Part of a small language model's weights.
Size: width 512, 8 heads of 64.
Each number is 500 + 25 x the weight over its row's rms, rounded and kept within 0 to 999. Layers, rows and columns count from 0. Numbers have three digits each. The size before them is the row's rms in percent of the matrix's.

# layer 6 MLP down (transposed), 1536x512, rms 0.0895, rows 1200-1225, columns 256-383
103:495505533507462508524488484486486497517484463532503481536478504512523508523493461521471526521499453490496493514535542474471501512442491485529512478490492512480510487487488501457532474538577535473456529478501527517521492475521523478499495476533483524518526514486488502492516517508491512541517482511495497534497456512486472495489473526505465500510480495483503499480510487516500511532521
093:503550514455443527497514512505488497507490474488496497538553521477498487543521519536457556498510517527495471496477503489484509445469536515477523496476500491530477520508508515488520496512467469537519497478512515509494500490505502525482515465451504463495504503492502517520499488467475494537503507492460488479484491503499515518503520527489461508527489479485511498494483492527545493489489
097:529506449544476482536513496538439512499512479506509472546499540486499489500508510509488488469532516490513483483494501555504477498537520488539517530494551528506472458508525477532490509488488539495549505505528503538486498478525464523519466544515508517499480492520511501529507500509480516526464467461490483493519472437513467509495496492496486484470507486493494469490482534522467503497474
096:510517483531525478474484530471482489514512512499505507515494519469482486504507489509519498481511521515480530540524493492474477540485489514452510484480494482539474506482522485477521469486477508493486565514504484490475523500465522513499496503489541502544539543524510505562489478503512458546514443493531511538482510464520521502527504492471472494492490478527473507473490500489472530505511
099:496463501478518525480521513491502491474490497558526501503463490515555506485517550464471467449523541513493500538495526514444534466517479487485473506532514479489483500500481496472514450558519483484535552501502510509458521476458497457468507471507507461488518494492481536488453456507485515488448516489513502535511530506535548484516435509525495503521550449510468527482467516474503491515482
097:504500468513504515476451517498543496492480498516482480475508504533492527465493542570462504494491477490517536509481574469479554507497487444461488468482520484491484538499528528530480499533489512517515495504480515476511520498567541486509493495485477473489507488478514469470488521462524531495523464507520555532521541547476473490523471494483508523483504474521508489463507492497521508512509
101:514551516522446469488509449518520481494491472539506499499510517470491472528469541516555490510507470518484431469483526508459509515500508501509543474515524502528473521497499500504488529478558471509453523481510465516518444502502533570465495524529498493492464538516486499515531474522498473487471541479453523499539511522523443446542505470514490495449482500487528480487489503471506494509482
098:440516494528506518536482515482523469519512508472509518513493552508513494535438471481488493542477510495505500500519475481529494503503554526527489532516514509534506474467515543475493507507496521544488508477494501483473514516472461531481517479529542488496507506540463489513515495492519510510506508554543523512530548482449487460513491455535445538519512462520450488506489494527510474501525
099:478470508466563513474482515470551522485514495508480491502472522483561498544459485487494459468518545480463514480479522516496479494533482510511490507518531557484495485458465552491489497513525504506486512490541450512524508496467509494467441512497506487509553526474546500519502487503499473441499528492508464424496507542514506519483508576497485502509492487467526548507480531503570514523510
098:489525509478501510527508507464568509469530508520477466524489453485501500473506493521508492498498565498519486548489514479469495444472438511470526498515454504481469509491515458512483559495535449474533507547494539512477487513508532503487516518480487500505485497496559517520525557508478484481526476466512501489491490439491486547486486522504502474510479547477512523458496514550487543504531
103:510485522497475505527533532495523493475447504497440517491461548515537486511503522549518524506521495534490523522494501517510484528481531489481482489549482485519505527478463501457443523479505487472512512481486530489498521513543536480451505505487486568508508530503506523502510521480530509505479519504483452506507512507530476478492470509505486518483510520501496504460490558526492483453540
101:478472530521500490500486482498547488476512433520478500458516446527527502454515506493507486475455512504511490472510529502518499483514507491536503505495501462564506512469467537487482503471517524444501479466524487534484521441509472497472527531497452481500476461471502526526486500539530557513540486520490509457464475516527447481535535538475482514497494528541484483494497486473498516527493
100:495466468495500463525466486523533511500474500525495528508527479536483514475518516542491500503481495543494502533494528497540532509495500470482486486486481512498525483486547492489526505466455540496488521481488468581502488454477504474485467516488481511544473476513499456470495488526502480521506507498543502488524469493493506530525523505495545499514492488489519510460505509494506511395494
107:468486509493469470451448514530509482571473528491505483505514526458531552520501530526477528492481533518506477494465453473446484492505518482516542520465486514475472492497455528476505511476563494544520485495524510499471492558508486519497534505500513490528515507474528504500526508469548490474492538505513520482501456526528532515537439502476535479536525516518522479496499489497514553480564
096:545459494511474487502542495491520475550434531500504490525484508496501519512507480511463508501531481510498480473470473516497458496457448507508461464516512498495513475478478472543548518500501486520499504515502501516507502501460501482526502526509521526556504438465492508540513515494517527548486532536499487516483478524508464499429481458485487535493490496492498530497530498482475442497507
110:487466505520498520484444448515477495493484507538542470497496508545471501509515479498513491505485462529494475456499491477492487501485468472562552517488537508496511528466512507538473503449494562470475507470453528511477541499471458515460472433518522504499454532548491520490526494487513443505507542517520495515493487487479543458516476480484452508464501484504474474493486475513505459471470
106:535501550476461500500480465450490521466502503485491508521533527501515489483491493524526481505493470522537467515514531514467526447444504497516497527500490492567491435512502487496500508494535496548514528517514512520539469490496504540481471498489505531527507525488502518486485518522501536489517493469463491492528536490544517518481458486488476488501505524542505524513477510502443509467476
117:469486512548507474499497461510513479494551489496493495507512551509518535515511504473541529490547524518509485494524486511489508503496472507495532505494503494528512487459495513510461518499529485468517523521507481522532521520507515521514532543484500518453507532486491483500477499501529521489510539481503486483503535509502485455516511504477453564475445550464484507526523492483488529474517
096:535477507523510492507501490481491481479497512485488490546492471548481496478511465514494492517485491466547456527482513506533491481478511499484522491480504444519472503481515543499546496494462497454482449495492509509489511518482547518481522469506460530489473510444498479460538522496519482508485498500494527463491502489484498459513472507477481467464517526517565505464451532465502432530503
096:508450544528524533476492522486492467534540524548501521520544493508518506472507523541468531511473485514533500535526503487483491479529474477524518465507507473512508503520477519526530514543480539496478464447540530531509498479495494521528469449501499484563501516534506503511481514517475545477518513464492501490510496481466503518525480529490460454493500479469505510529495513501494530482491
099:509497517489517453489515501473517456515539504502491540453516477486441509491495506505460544499488516526490465507513482472490521533511472543541529479503478487480544553494464512509498510492491508526500481566511507478472484487526509517501531468522544487500523544480489519503513468444509476468546513528475455525479556493569513484504497508477509516505491490498491531521500544496540519556532
109:476491491515485504499443509501504516477468472501530495450475480517491532484522507495481459443481524482509485490540472496538477498509500515538515440517511499472482490488487516472548502502526522476481510495516489495496479513513458502513518495559484492529493459500477468495528509553467511504442536494496468497502505481512488480526494494458482516517512476516465535489509498468531488489513
096:514524485471525476513518503477473514506525485493489430492535529506460452492453514479482504533466478506478482525471507507495540471511501462494492475514493500459486474472477520471490508518480506500512482502482482517517462523516536489509538495499520495503468491516507499474501550487510454506510529532486437480479492503478471523510502527512511509523468471555473505501526476499524524505481
101:501466497507516548508455480476493485472521453499533537513475481478479508488520512487476515477520476503517489434486500549469446522537521512514487513508505554466453498517525531501486461507476507475469477543496549496539463515473481507553508492491516499464485497503449520484500458518490457490532507514505495532504482475494536482492515523509495482489516483459464512547485469497489473542457
099:481511491508513532461474473499454532547521497488479467496503529529495514477496507507475491493490515501492509521484464504520532531495471444566492509517489531459515537514513486524527505512496533497476510522482466507521522481525501525477469513483479454519514464522543526557518494525472528529526454432502488489536465508507535515499523484513491518479488461483512491479506543515528546518468
101:541510488538525529462471499509521477496510521491525538475501496534511485511523506482533514506467462492533495531485526497520497509509475486447514527510491487493550524512470482500512473527505495437506472487504484508507523489486493495534527491503461517515477515535560519472465483483505497513469506497518501495504486507475508518532531504502477496520447507486492460485493495500486497469537
# layer 6 MLP up, 1536x512, rms 0.0746, rows 1201-1225, columns 256-383
101:525524511541516483512495487493476497503467489515509488472499512528499498464502461489460479503480519478519480534506549512523530531507500512509519478504548520516493521475500565507545487502479488524534480527534530458513484532491517487527539485473511476541544527511534499494497511500487519483509477489504521474486493516452475485507514502540531523518532510456451460452486519531535516476514
099:469480496542533516494484492496516514526498522510489501477471503514502510551528524533474445497493465505443477491500481500550519523475477520417556536489497538472550546511491491495510487477517520504526477505489527471483518592499498520508548503490519470474484501473495500512518544468493465509517501505467462499485501515467505476478558505491472472490497524525502539493500500495500475491471
099:511535485508494509511462491523498533471514513526463525521566517520535482539473481470467474501491501483515491529539528521532509460508523522505503496457491521455500494522491420535525505522483503537560493496484519486507484489480541501523519502488481494463502473495497528457480495490554471495572485508504531513552515499548472533508499431562476508516520501509524506498509499489523480465450
100:482526515499512491504504494446510532503467477486490502483515489479507473527455539513507518500482507516500474492505531501492522498508493494480502512530491524483488526456485553509498529496523516519456504453481506469555501481488527515510544510520513493513493499495547459479555486524513492521531497554476504411532523491587476496481495478480555528473455517466497482525508480524463472528512
093:452509530497507483552529464458496500490527522505492488505528487512502488497503524506505523451510502513487488448490473483456495475537521532496471472519458517528479493497506521492449501500501505482489542526493429480524502507498468527498537525465507491509491501540552445506504483506553504513512487512512446498474507480518509487497496524475525497461494517484462490488435538476477476507500
097:505510487457494466507490464508465488490501527473503483504521510457473511462533507501503497501506500494518503519499534480557462463511506474504523483476515497517550504500518501519524484541490523499480489473497516508480496515495473531454492502526474511517524518517510480507464514473520518500512519512521489518499474552502507517519535493490531504464523504528505481517487542536491505493474
103:526502529500546468532507511504482549528517533471491523499466495500543491489463462539534494479511500498497489501490491476486446456581490542497458529481514464504543487494506474489509488504487500485487520475490544520507435485493530517499543474520499494482513563508500504516510528475494465495522476495518525486532514460489497480479474483504500483526557479525452504478450515498521481485497
107:499504475495521521511498512441472516485498531516476520506499499511496522472479440478470515528495512554510501478502516505503534509453513533460464522478517462462483482509448492495470492536511497496492543520502492542491459514499504534480473514480503572496532475501512502494440524501474509485525488501523507496472490467452481535479516459506514517526481475481414520532502476508537476541492
106:480492494498548509509544483499509493476477483476477503508518482484547485490526516482475529513496533521528504527512503502512481512499465474519489468490444519488465522437497456510470513447512455516518503491534563498490501517490505475501516481480554495490467500531494476498475507506547544485518482526498491519509510508493510491489498493497488509480479483511461512485496502487464453539526
098:491491507504480529507509511533509512504486539491526476518526475519477474456466540463484485482499488533504476487520522447493476470463488494552474493463467482465555500538529517505494498469512532500541489507504524506492486508536521499518490546469506430468502474481516492474500507528492497480491514497538473545511511502489495492467472531457541510546503484500473486472498488482531462529500
097:503490487472483504520498528449514533524479490504510487555503531509492481469512487480522506465464538494490489490535502481450516483525524513464450516475497506459458506515489531503478458485529568464500477499447505550501491512515479492487491484491516533518518538506445485519496514494509475443521510470528519542495500520561502522480543527500526507458505541521479516465476504536479492501498
098:519474541499529483462466522534539517549495465526523491499478530478475492477500464508482521519461502531552495506476472512503481528491501466494493547504469501519504525479510522497539485499473543537491499527520498535501501531544485504494479483508492495506516505474539528519518442554511494511526491459492492516504546483534487547512495486478479434496458434496475457492483524530495504495519
105:458473487447505539463520520531517593518495511549513481535501479486540499457483512518496499461466533516485470533480495505445456528458503524502504507496499475505486488493522469527496519493514516492528518492476498508473478493544540478500491495473510503516506510503498500526495485498475493497496525505500520483534488509483482478485480477493507483533491534470502461496455466520491547534524
095:486517499550514517546531476502464485521490491456506541517523510506508510480495491558513505471483550515504483472494495496484513519510520498543432525501513473495532528509476461519515508467471475503511473517460469456521511487487536488563515499431528543455536512509532529473509469523461559473474490509469483506512540503502511505485518483504482475535503489498452488519490520496494518476501
098:510497519551497467496466443488532525494513530459452554515564512490496485474538526494534495464474521501478474469481522502509471494518526510486508488531506476492483503501490530496518513481539507515518511554505510506466507489511520524488504514502515448501500482531483490526510490506480515549515512527484524545512499479515489481470521504506488507477507471491474505518513512549505510472533
103:520521504465534491500497456469524495532466501488492478542515523511505513529501491538484472483478485532538504481474463503513493523474506496514486519490469527474496524502512497545519499501468479507482512511520555549480513511479455498513511484443530515448485484498513497475495498542503479492488487475527470458502494497493519518498481489504512477477544506508521514490476532484469497525484
108:509529472496536534520496463474445450503525491470516496499523449521542541496526459488475528512511549522495495541501500480516522513478513502517515506483496508501490478492484495515506519499491534509523549494519482515451461496525517453536540517451522514472521485495502519473477540504529489480519498484504528520494463484493497503495550501461513523498476528455480553477537456497513529519521
097:512516505528527497496512505528524501518487488494477442529499515461490501482488438502500484516515534503491468484432568495554486487483495492486475446505473520534504509483479496490470492493488487458523495510484469479509458475530476503499552524523496456495510480523493507531531547514454529498499527531483504538448489469544548501486509537477488489493477486486511489493529463553474496514507
096:492486517468520534502533454533511524495527493535508479495498539509517527506506511477478486499447491466526517521497501475472505467483499529500487515520507547494515489461457513529519517467552543566512505501492526514514508542532528485499556536534493521485487521550511468463517499510514538493511489479449536494548508505490487462488478516516554495468509507479489499533490479509496517470455
097:535510525477483516495450563536510553496489518522498486508498484481518500535493492494508482475447495502462546519477506501462474496461535485461444521490533544497435519513464486463482440512531518474503490508506516528521454480515510538520475529527496493485492477525470543493465508528501486520513508510479492513507537483483487542488526484479497438465503487526544501540484495520480492444500
103:466512497497456500469486490530504527540497510501515503488486472512505497476503516515500506506489510476486452427491485448558538530496496504500526490494509472493546474462454511489509482519518512519523509526485518471491501525514493504455465478522472490497490463539481536507448507493500474546516518511506530519504458479528512514518530514504524532499481520559484514510481538505524551501456
097:504514512464514506483505540488532471493480524527493528514498526536498502518504452496533507514555577526485514527483483493479506509487468502511478495447521493504504498487499492521464486483534508512495497558489533530460424489494476523517495519428503489503467486507509499497447485493564533469550504511459496540506538525529506497513541443472460481473454506443501512520521477500492523495509
101:499498509505527500518510465502459531505477457471462503495482516537509480488513479500446485546468483491570499488508509517481509475478491564500498485524521550498481489535489466476472542524493536492520496534483500521470494511481442496498497519509498487492515486505571512512485486496493491488516512520508469419497480504560500498483487489488533476492484533472490489485458487524476523503488
102:510558497543533506517508483509469504507519463537485485472517509458442493485526494485474466490497542502463520474486479480489532464468524499494501508506493518470475439560476464493518486504538516523515504463503478523499482505500498463471477499501493499517470495503501481473508513493514512468475515567486484529530499510522505476468464494505520487496512514504507489480533540511471512468510
100:524430517487486526539477507503524528494525514500470485511536526482523522522512497533489494518524534491498483500468509505494497433504526476483491513469474505471510471466507437549463489497497474523489533510543520528450523492521486465519514537485480508500510506518492475521511465506472484483509478501483542512494525514486484490525491490494519509521526501511454489552496491536498509518474